config.toml
d_mlp = 1024
positions = "learned"
parallel_block = false
init_std_o = 0.0389
lr = 0.0116
warmup_steps = 200
decay_shape = "linear"
batch_tokens = 16384
Each number is 200 + 40 x the weight over its row's rms, rounded and kept within 0 to 999. Layers, rows and columns count from 0. The size before them is the row's rms in percent of the matrix's.

# layer 2 MLP up, 1024x128, rms 0.273, rows 614-663, columns 64-95
105,235,167,178,243,239,167,217,272,184,181,168,151,238,226,128,105,147,193,206,238,289,226,162,279,148,175,192,249,166,191,182,181
092,94,187,226,167,234,186,190,203,157,286,219,193,225,204,171,175,251,221,188,263,203,124,233,141,218,134,261,185,188,200,215,181
100,206,159,241,275,181,232,162,178,194,187,162,167,156,187,215,249,173,162,156,171,236,190,224,233,174,145,178,237,194,251,206,250
092,214,220,213,168,257,210,181,181,184,250,267,230,242,177,160,133,269,265,273,282,235,222,146,197,97,196,235,228,190,236,210,225
101,209,187,217,213,272,136,245,215,184,196,262,221,275,260,151,201,195,171,210,117,106,199,209,157,182,201,220,225,201,164,230,170
097,242,88,119,206,192,223,125,260,166,224,268,194,167,186,258,189,172,181,218,200,273,146,188,218,168,203,228,285,215,225,238,221
106,183,152,142,138,140,205,206,287,128,215,231,172,183,240,225,210,195,198,248,168,270,219,211,244,205,284,180,257,196,152,222,208
104,246,215,171,232,231,179,196,263,207,132,235,181,238,183,186,129,223,145,225,224,148,223,223,121,194,180,177,210,236,243,167,149
113,207,137,195,187,163,272,244,191,211,239,264,198,181,263,228,234,171,233,244,241,227,183,189,212,159,245,206,210,219,203,186,218
103,189,144,231,178,234,256,283,192,201,142,132,208,125,223,144,125,268,177,213,244,225,235,178,237,252,271,153,183,194,165,164,114
089,239,163,222,127,223,198,199,217,177,185,214,206,221,203,187,186,170,214,157,270,169,211,195,189,136,213,109,181,154,202,177,223
112,117,169,173,200,139,219,206,148,176,152,187,173,226,157,138,165,135,271,165,173,189,189,162,160,184,131,213,283,175,191,108,199
090,207,181,162,201,181,235,167,195,174,174,220,181,194,122,253,247,201,235,197,198,189,165,180,193,213,113,235,197,255,276,234,242
094,239,157,234,171,205,241,214,248,220,227,275,205,234,116,211,99,183,199,275,224,231,180,228,173,204,191,229,223,158,228,193,239
112,156,211,184,175,180,221,211,219,216,256,248,171,216,230,256,167,237,246,229,212,237,192,185,194,182,204,228,158,200,294,180,208
100,231,171,233,160,248,198,205,141,186,208,116,177,214,246,207,190,233,157,253,285,239,144,166,162,161,208,212,226,204,221,140,222
104,156,200,213,209,216,229,245,192,201,197,168,198,186,199,150,225,243,216,138,181,213,166,245,216,76,90,160,195,157,163,219,233
108,148,145,139,235,203,180,248,206,169,167,244,209,247,198,168,161,194,187,189,218,211,148,219,215,132,195,238,217,254,252,233,227
097,198,180,132,216,226,128,174,257,233,245,151,238,163,260,221,188,207,198,229,182,251,223,220,124,215,109,211,249,190,232,255,225
096,237,213,170,190,215,216,209,193,205,184,206,166,198,181,239,244,216,226,243,169,163,204,251,199,155,267,208,246,235,211,155,178
090,236,209,220,180,191,199,179,270,137,216,186,190,180,189,231,148,259,252,274,153,219,161,232,250,181,216,185,134,193,162,185,191
095,169,263,228,220,206,172,180,191,257,204,164,188,193,118,167,218,203,212,200,265,121,236,173,208,184,172,199,280,195,190,197,128
101,187,148,178,163,208,233,166,227,239,213,228,223,197,253,313,149,196,152,241,157,205,181,226,180,170,205,152,233,190,213,202,179
099,188,197,209,214,217,104,168,231,251,168,174,230,252,222,162,163,199,250,194,157,172,180,289,175,144,208,209,271,208,257,165,231
100,205,212,193,179,140,136,210,186,249,159,242,258,204,163,207,250,230,181,225,253,244,153,183,180,148,169,233,147,192,189,193,204
093,176,191,212,158,260,168,181,182,207,170,111,298,226,180,269,209,256,183,217,98,193,243,180,153,166,164,202,186,180,220,259,156
089,181,242,193,188,212,240,198,211,166,251,253,216,260,203,204,181,107,210,165,119,237,224,241,248,208,179,154,95,224,143,181,266
111,197,193,255,186,200,176,180,208,170,242,137,214,255,156,189,194,229,236,153,238,181,189,168,228,259,234,200,162,195,215,118,277
097,143,161,195,227,171,216,260,194,134,258,163,311,200,204,267,147,237,194,187,178,174,123,185,266,142,187,243,220,205,189,191,220
084,112,198,237,245,208,197,206,203,166,109,230,184,214,157,187,211,173,169,206,247,203,128,177,160,243,141,230,187,251,159,132,151
106,224,168,194,216,174,154,225,262,176,144,237,198,132,193,243,100,163,200,239,289,172,139,168,171,167,125,145,206,174,232,120,188
086,227,162,266,246,148,196,231,235,203,207,257,172,224,193,180,171,158,162,206,194,178,197,97,218,183,193,220,255,226,214,216,224
090,181,191,247,281,225,161,171,223,242,186,266,129,178,150,158,150,200,206,165,273,152,121,238,192,203,141,201,144,218,237,163,133
098,186,139,204,132,227,233,172,218,209,245,181,271,199,104,198,141,250,205,203,335,196,141,157,151,233,278,169,170,177,286,169,216
101,206,153,192,148,318,155,188,219,200,290,136,213,192,284,229,185,155,265,192,182,222,204,154,187,111,210,188,159,195,180,202,264
118,205,174,248,246,247,175,174,211,252,249,226,178,194,178,117,162,174,215,142,209,123,235,213,147,242,157,214,158,200,223,248,261
111,152,182,255,171,158,228,217,165,141,229,259,252,144,243,165,142,242,245,235,215,195,271,183,235,192,163,198,198,162,169,243,81
104,206,185,210,202,294,211,213,182,186,182,242,195,187,123,196,218,202,186,196,244,158,224,296,210,196,171,250,197,224,182,130,184
100,219,184,197,198,167,242,184,217,230,164,192,246,294,168,177,191,157,188,178,158,236,279,119,232,223,216,237,197,200,195,139,220
092,238,161,222,207,191,136,226,184,166,198,214,145,216,240,248,217,241,194,258,195,179,196,232,162,214,252,196,211,208,155,213,137
100,287,230,233,178,130,205,186,155,290,186,133,210,207,176,200,237,190,188,235,207,171,174,135,168,207,201,235,191,213,225,219,153
091,234,161,228,218,216,207,120,190,194,264,149,189,192,211,208,186,202,300,136,290,193,244,212,213,173,170,181,241,202,180,145,207
100,138,152,227,202,175,95,224,164,152,193,164,262,218,197,181,169,217,171,195,159,200,171,144,178,159,254,172,162,167,153,212,221
089,193,235,168,227,111,193,182,193,208,175,176,237,276,173,208,202,281,198,177,237,208,218,208,141,241,170,197,163,293,211,175,260
119,232,192,167,150,171,203,237,162,185,196,146,164,272,200,153,209,197,261,178,243,201,218,205,151,179,182,287,176,192,175,204,208
088,183,175,220,144,208,192,186,232,238,235,195,211,147,253,237,180,208,207,254,159,137,134,161,191,216,136,180,233,211,176,224,256
117,127,201,244,172,248,251,189,218,242,236,232,162,180,230,186,232,183,199,242,179,227,231,221,247,156,201,251,225,207,244,207,176
098,180,195,231,242,203,178,188,245,238,210,102,203,265,224,178,205,179,191,278,201,154,217,233,230,214,146,133,256,199,221,209,218
094,109,244,194,185,241,194,224,179,256,224,240,178,186,186,249,196,304,136,211,172,148,171,116,182,90,188,276,294,222,88,254,159
106,206,220,169,211,206,182,237,214,172,153,202,209,168,254,204,194,180,167,180,186,196,236,170,208,189,265,170,199,254,172,204,139
# layer 2 MLP down (transposed), 1024x128, rms 0.126, rows 614-663, columns 64-95
117,167,176,239,220,178,188,177,187,280,201,257,217,211,142,200,261,307,236,219,94,167,228,228,134,222,168,235,158,195,208,108,168
103,161,229,235,165,217,206,243,206,233,216,242,184,241,221,195,181,218,191,203,139,217,202,223,188,237,288,196,194,190,262,207,172
089,217,225,139,67,213,125,213,225,247,202,218,247,253,221,168,186,202,184,213,191,214,256,208,222,236,183,193,176,177,214,156,166
094,133,228,219,183,192,184,201,106,228,204,193,202,181,194,235,249,200,213,204,152,99,184,204,205,175,241,178,221,181,257,271,217
096,224,195,173,185,220,161,161,219,225,174,206,149,167,154,186,149,202,118,189,225,227,234,183,243,212,146,255,170,219,199,197,246
087,225,168,189,160,235,223,151,199,255,77,261,200,203,190,197,204,138,205,286,97,240,255,161,225,186,287,184,209,195,153,165,164
106,126,206,215,250,207,172,217,163,209,272,191,231,177,185,199,174,295,249,225,240,180,212,237,190,179,189,222,239,194,214,166,204
105,172,260,208,201,192,233,252,165,187,318,169,246,184,210,181,238,219,286,124,261,228,175,198,239,227,190,200,230,143,184,231,196
104,115,191,210,189,200,253,169,198,228,158,197,205,189,241,241,227,129,210,157,224,178,246,220,172,216,182,185,167,169,176,164,125
106,150,133,109,200,195,160,184,209,259,228,234,177,257,217,260,209,205,211,159,263,149,162,199,202,210,141,177,142,193,221,183,224
087,241,188,263,216,311,265,153,269,192,255,222,197,212,221,154,205,182,147,186,194,142,138,212,177,150,186,236,242,173,164,258,203
111,239,206,247,279,191,302,207,240,173,273,225,221,249,250,239,226,237,161,182,200,202,144,178,252,173,191,184,157,155,135,231,145
091,175,222,230,174,152,179,257,144,160,226,203,193,258,234,227,148,181,157,172,165,170,231,151,186,206,208,200,270,232,200,246,210
090,196,137,194,185,204,207,143,121,132,165,217,192,245,218,152,247,268,163,223,231,293,245,198,191,128,188,122,179,211,189,221,224
115,191,136,200,94,220,241,193,173,262,200,262,204,200,191,169,219,221,218,214,135,283,246,195,165,236,192,197,110,163,213,207,209
095,227,210,178,259,190,190,154,181,173,173,191,274,162,138,211,130,178,143,234,247,167,198,234,184,202,194,252,244,192,149,221,246
104,189,170,153,230,147,186,175,191,182,173,261,257,182,270,215,256,180,130,188,202,234,210,215,257,269,169,218,193,206,152,182,249
110,271,190,188,184,182,218,168,192,247,134,204,262,207,169,174,278,219,265,240,143,202,207,206,212,169,222,180,259,183,214,240,229
099,227,251,206,221,234,195,255,208,136,142,163,178,155,199,214,228,197,240,204,225,192,210,208,157,294,221,206,192,239,211,248,195
111,182,142,223,212,131,162,161,153,253,197,230,224,210,238,187,211,93,202,228,216,188,221,177,252,232,166,244,200,251,185,233,188
088,206,159,219,162,189,198,169,139,288,166,261,208,193,217,187,144,140,87,138,219,190,231,275,185,176,157,205,233,190,234,195,220
109,220,121,158,258,207,209,198,180,165,220,224,240,221,280,211,255,191,215,215,201,291,177,205,180,207,286,271,192,173,185,239,274
100,221,231,240,219,186,141,229,160,199,174,186,221,169,233,189,202,237,250,118,245,236,168,267,226,159,192,227,188,147,212,169,193
091,170,171,215,195,216,254,165,212,210,162,221,246,263,241,221,184,216,171,185,256,125,193,250,148,246,203,150,224,121,245,250,85
130,192,156,106,246,201,194,184,222,162,180,167,159,200,141,231,266,231,280,181,188,181,161,268,263,211,279,201,177,215,198,285,256
118,201,282,173,296,246,209,226,171,186,242,215,202,199,186,226,114,158,223,248,238,208,183,176,120,204,246,225,245,166,188,209,240
074,228,197,194,215,229,268,201,190,163,257,217,180,156,189,257,217,187,190,178,153,238,215,196,267,165,262,194,184,266,153,151,187
102,195,189,223,207,217,212,225,112,217,209,194,233,258,182,197,158,166,168,211,214,177,170,146,228,199,222,222,220,110,265,135,219
094,238,178,212,126,177,233,227,200,188,157,138,256,161,97,214,181,181,226,122,211,150,193,240,226,243,170,187,180,117,219,260,155
088,242,271,183,197,158,193,163,232,205,274,168,237,269,122,169,203,210,204,211,258,177,258,254,223,123,239,165,268,188,222,196,208
100,159,167,257,127,187,170,177,211,200,165,248,250,195,233,175,213,143,217,211,170,249,277,215,211,240,187,161,114,192,179,257,191
081,200,149,217,157,151,265,243,214,156,178,180,160,178,173,177,208,256,159,148,187,278,126,269,179,137,204,182,217,226,198,193,207
083,272,213,222,146,189,241,201,155,269,112,245,223,248,215,195,329,183,158,174,204,186,216,213,120,174,219,174,162,192,208,195,156
094,146,169,166,211,188,161,200,245,150,210,78,147,101,200,151,273,162,260,179,209,211,237,189,200,203,224,184,209,241,170,204,192
108,241,179,241,224,225,283,122,228,183,177,229,185,197,265,263,215,206,160,203,184,190,208,244,130,218,253,170,200,257,200,240,236
115,266,120,258,165,215,254,235,223,266,203,261,177,171,263,158,211,247,239,212,184,189,157,208,196,227,198,197,190,184,162,234,289
100,174,229,131,176,225,176,206,152,225,161,214,173,264,170,192,147,198,168,181,236,225,219,163,155,147,193,258,141,168,206,203,303
105,198,183,209,280,155,151,204,178,283,185,170,144,129,250,187,181,140,202,190,227,231,242,158,202,154,222,108,213,220,176,215,222
102,188,195,165,203,149,253,258,157,195,234,184,221,181,212,201,194,133,227,229,186,285,185,158,122,199,210,204,190,210,159,197,193
097,247,196,295,278,209,170,254,197,194,182,188,246,98,195,157,158,169,205,178,143,177,183,67,189,177,192,136,188,236,170,133,236
096,157,135,199,212,163,207,228,312,214,215,163,220,271,246,211,210,214,218,174,215,217,158,168,120,212,197,239,191,173,250,250,238
087,145,175,160,151,198,257,175,210,219,148,221,231,202,148,242,274,215,155,220,208,194,132,159,242,219,172,271,197,192,228,191,145
103,214,194,267,182,200,204,166,127,228,133,207,242,139,238,245,139,193,279,267,221,221,198,204,155,180,172,202,196,171,223,169,194
091,230,189,157,255,192,142,198,215,210,204,237,183,248,253,190,201,211,165,209,129,178,186,167,178,285,245,210,148,204,227,88,260
119,256,195,190,82,277,174,216,229,191,161,221,110,179,168,189,207,193,228,106,171,154,246,168,223,160,172,225,257,105,141,250,252
091,200,276,259,218,158,139,255,170,206,177,199,239,206,166,152,229,169,189,179,246,232,191,205,132,242,241,179,220,206,241,195,122
106,266,162,236,119,194,142,179,192,228,250,183,212,172,191,293,193,214,136,151,168,121,210,274,170,225,216,220,247,203,225,276,211
118,236,260,128,162,220,231,198,224,146,206,228,209,218,228,211,199,213,248,178,215,163,145,212,186,157,251,258,194,216,182,235,199
096,189,193,212,223,214,167,234,229,112,204,201,259,231,160,230,154,189,226,158,202,297,253,229,211,206,172,162,261,241,246,165,186
108,264,144,218,261,147,153,186,236,205,179,157,183,250,187,193,230,208,194,166,234,163,144,202,225,156,103,238,188,260,244,253,199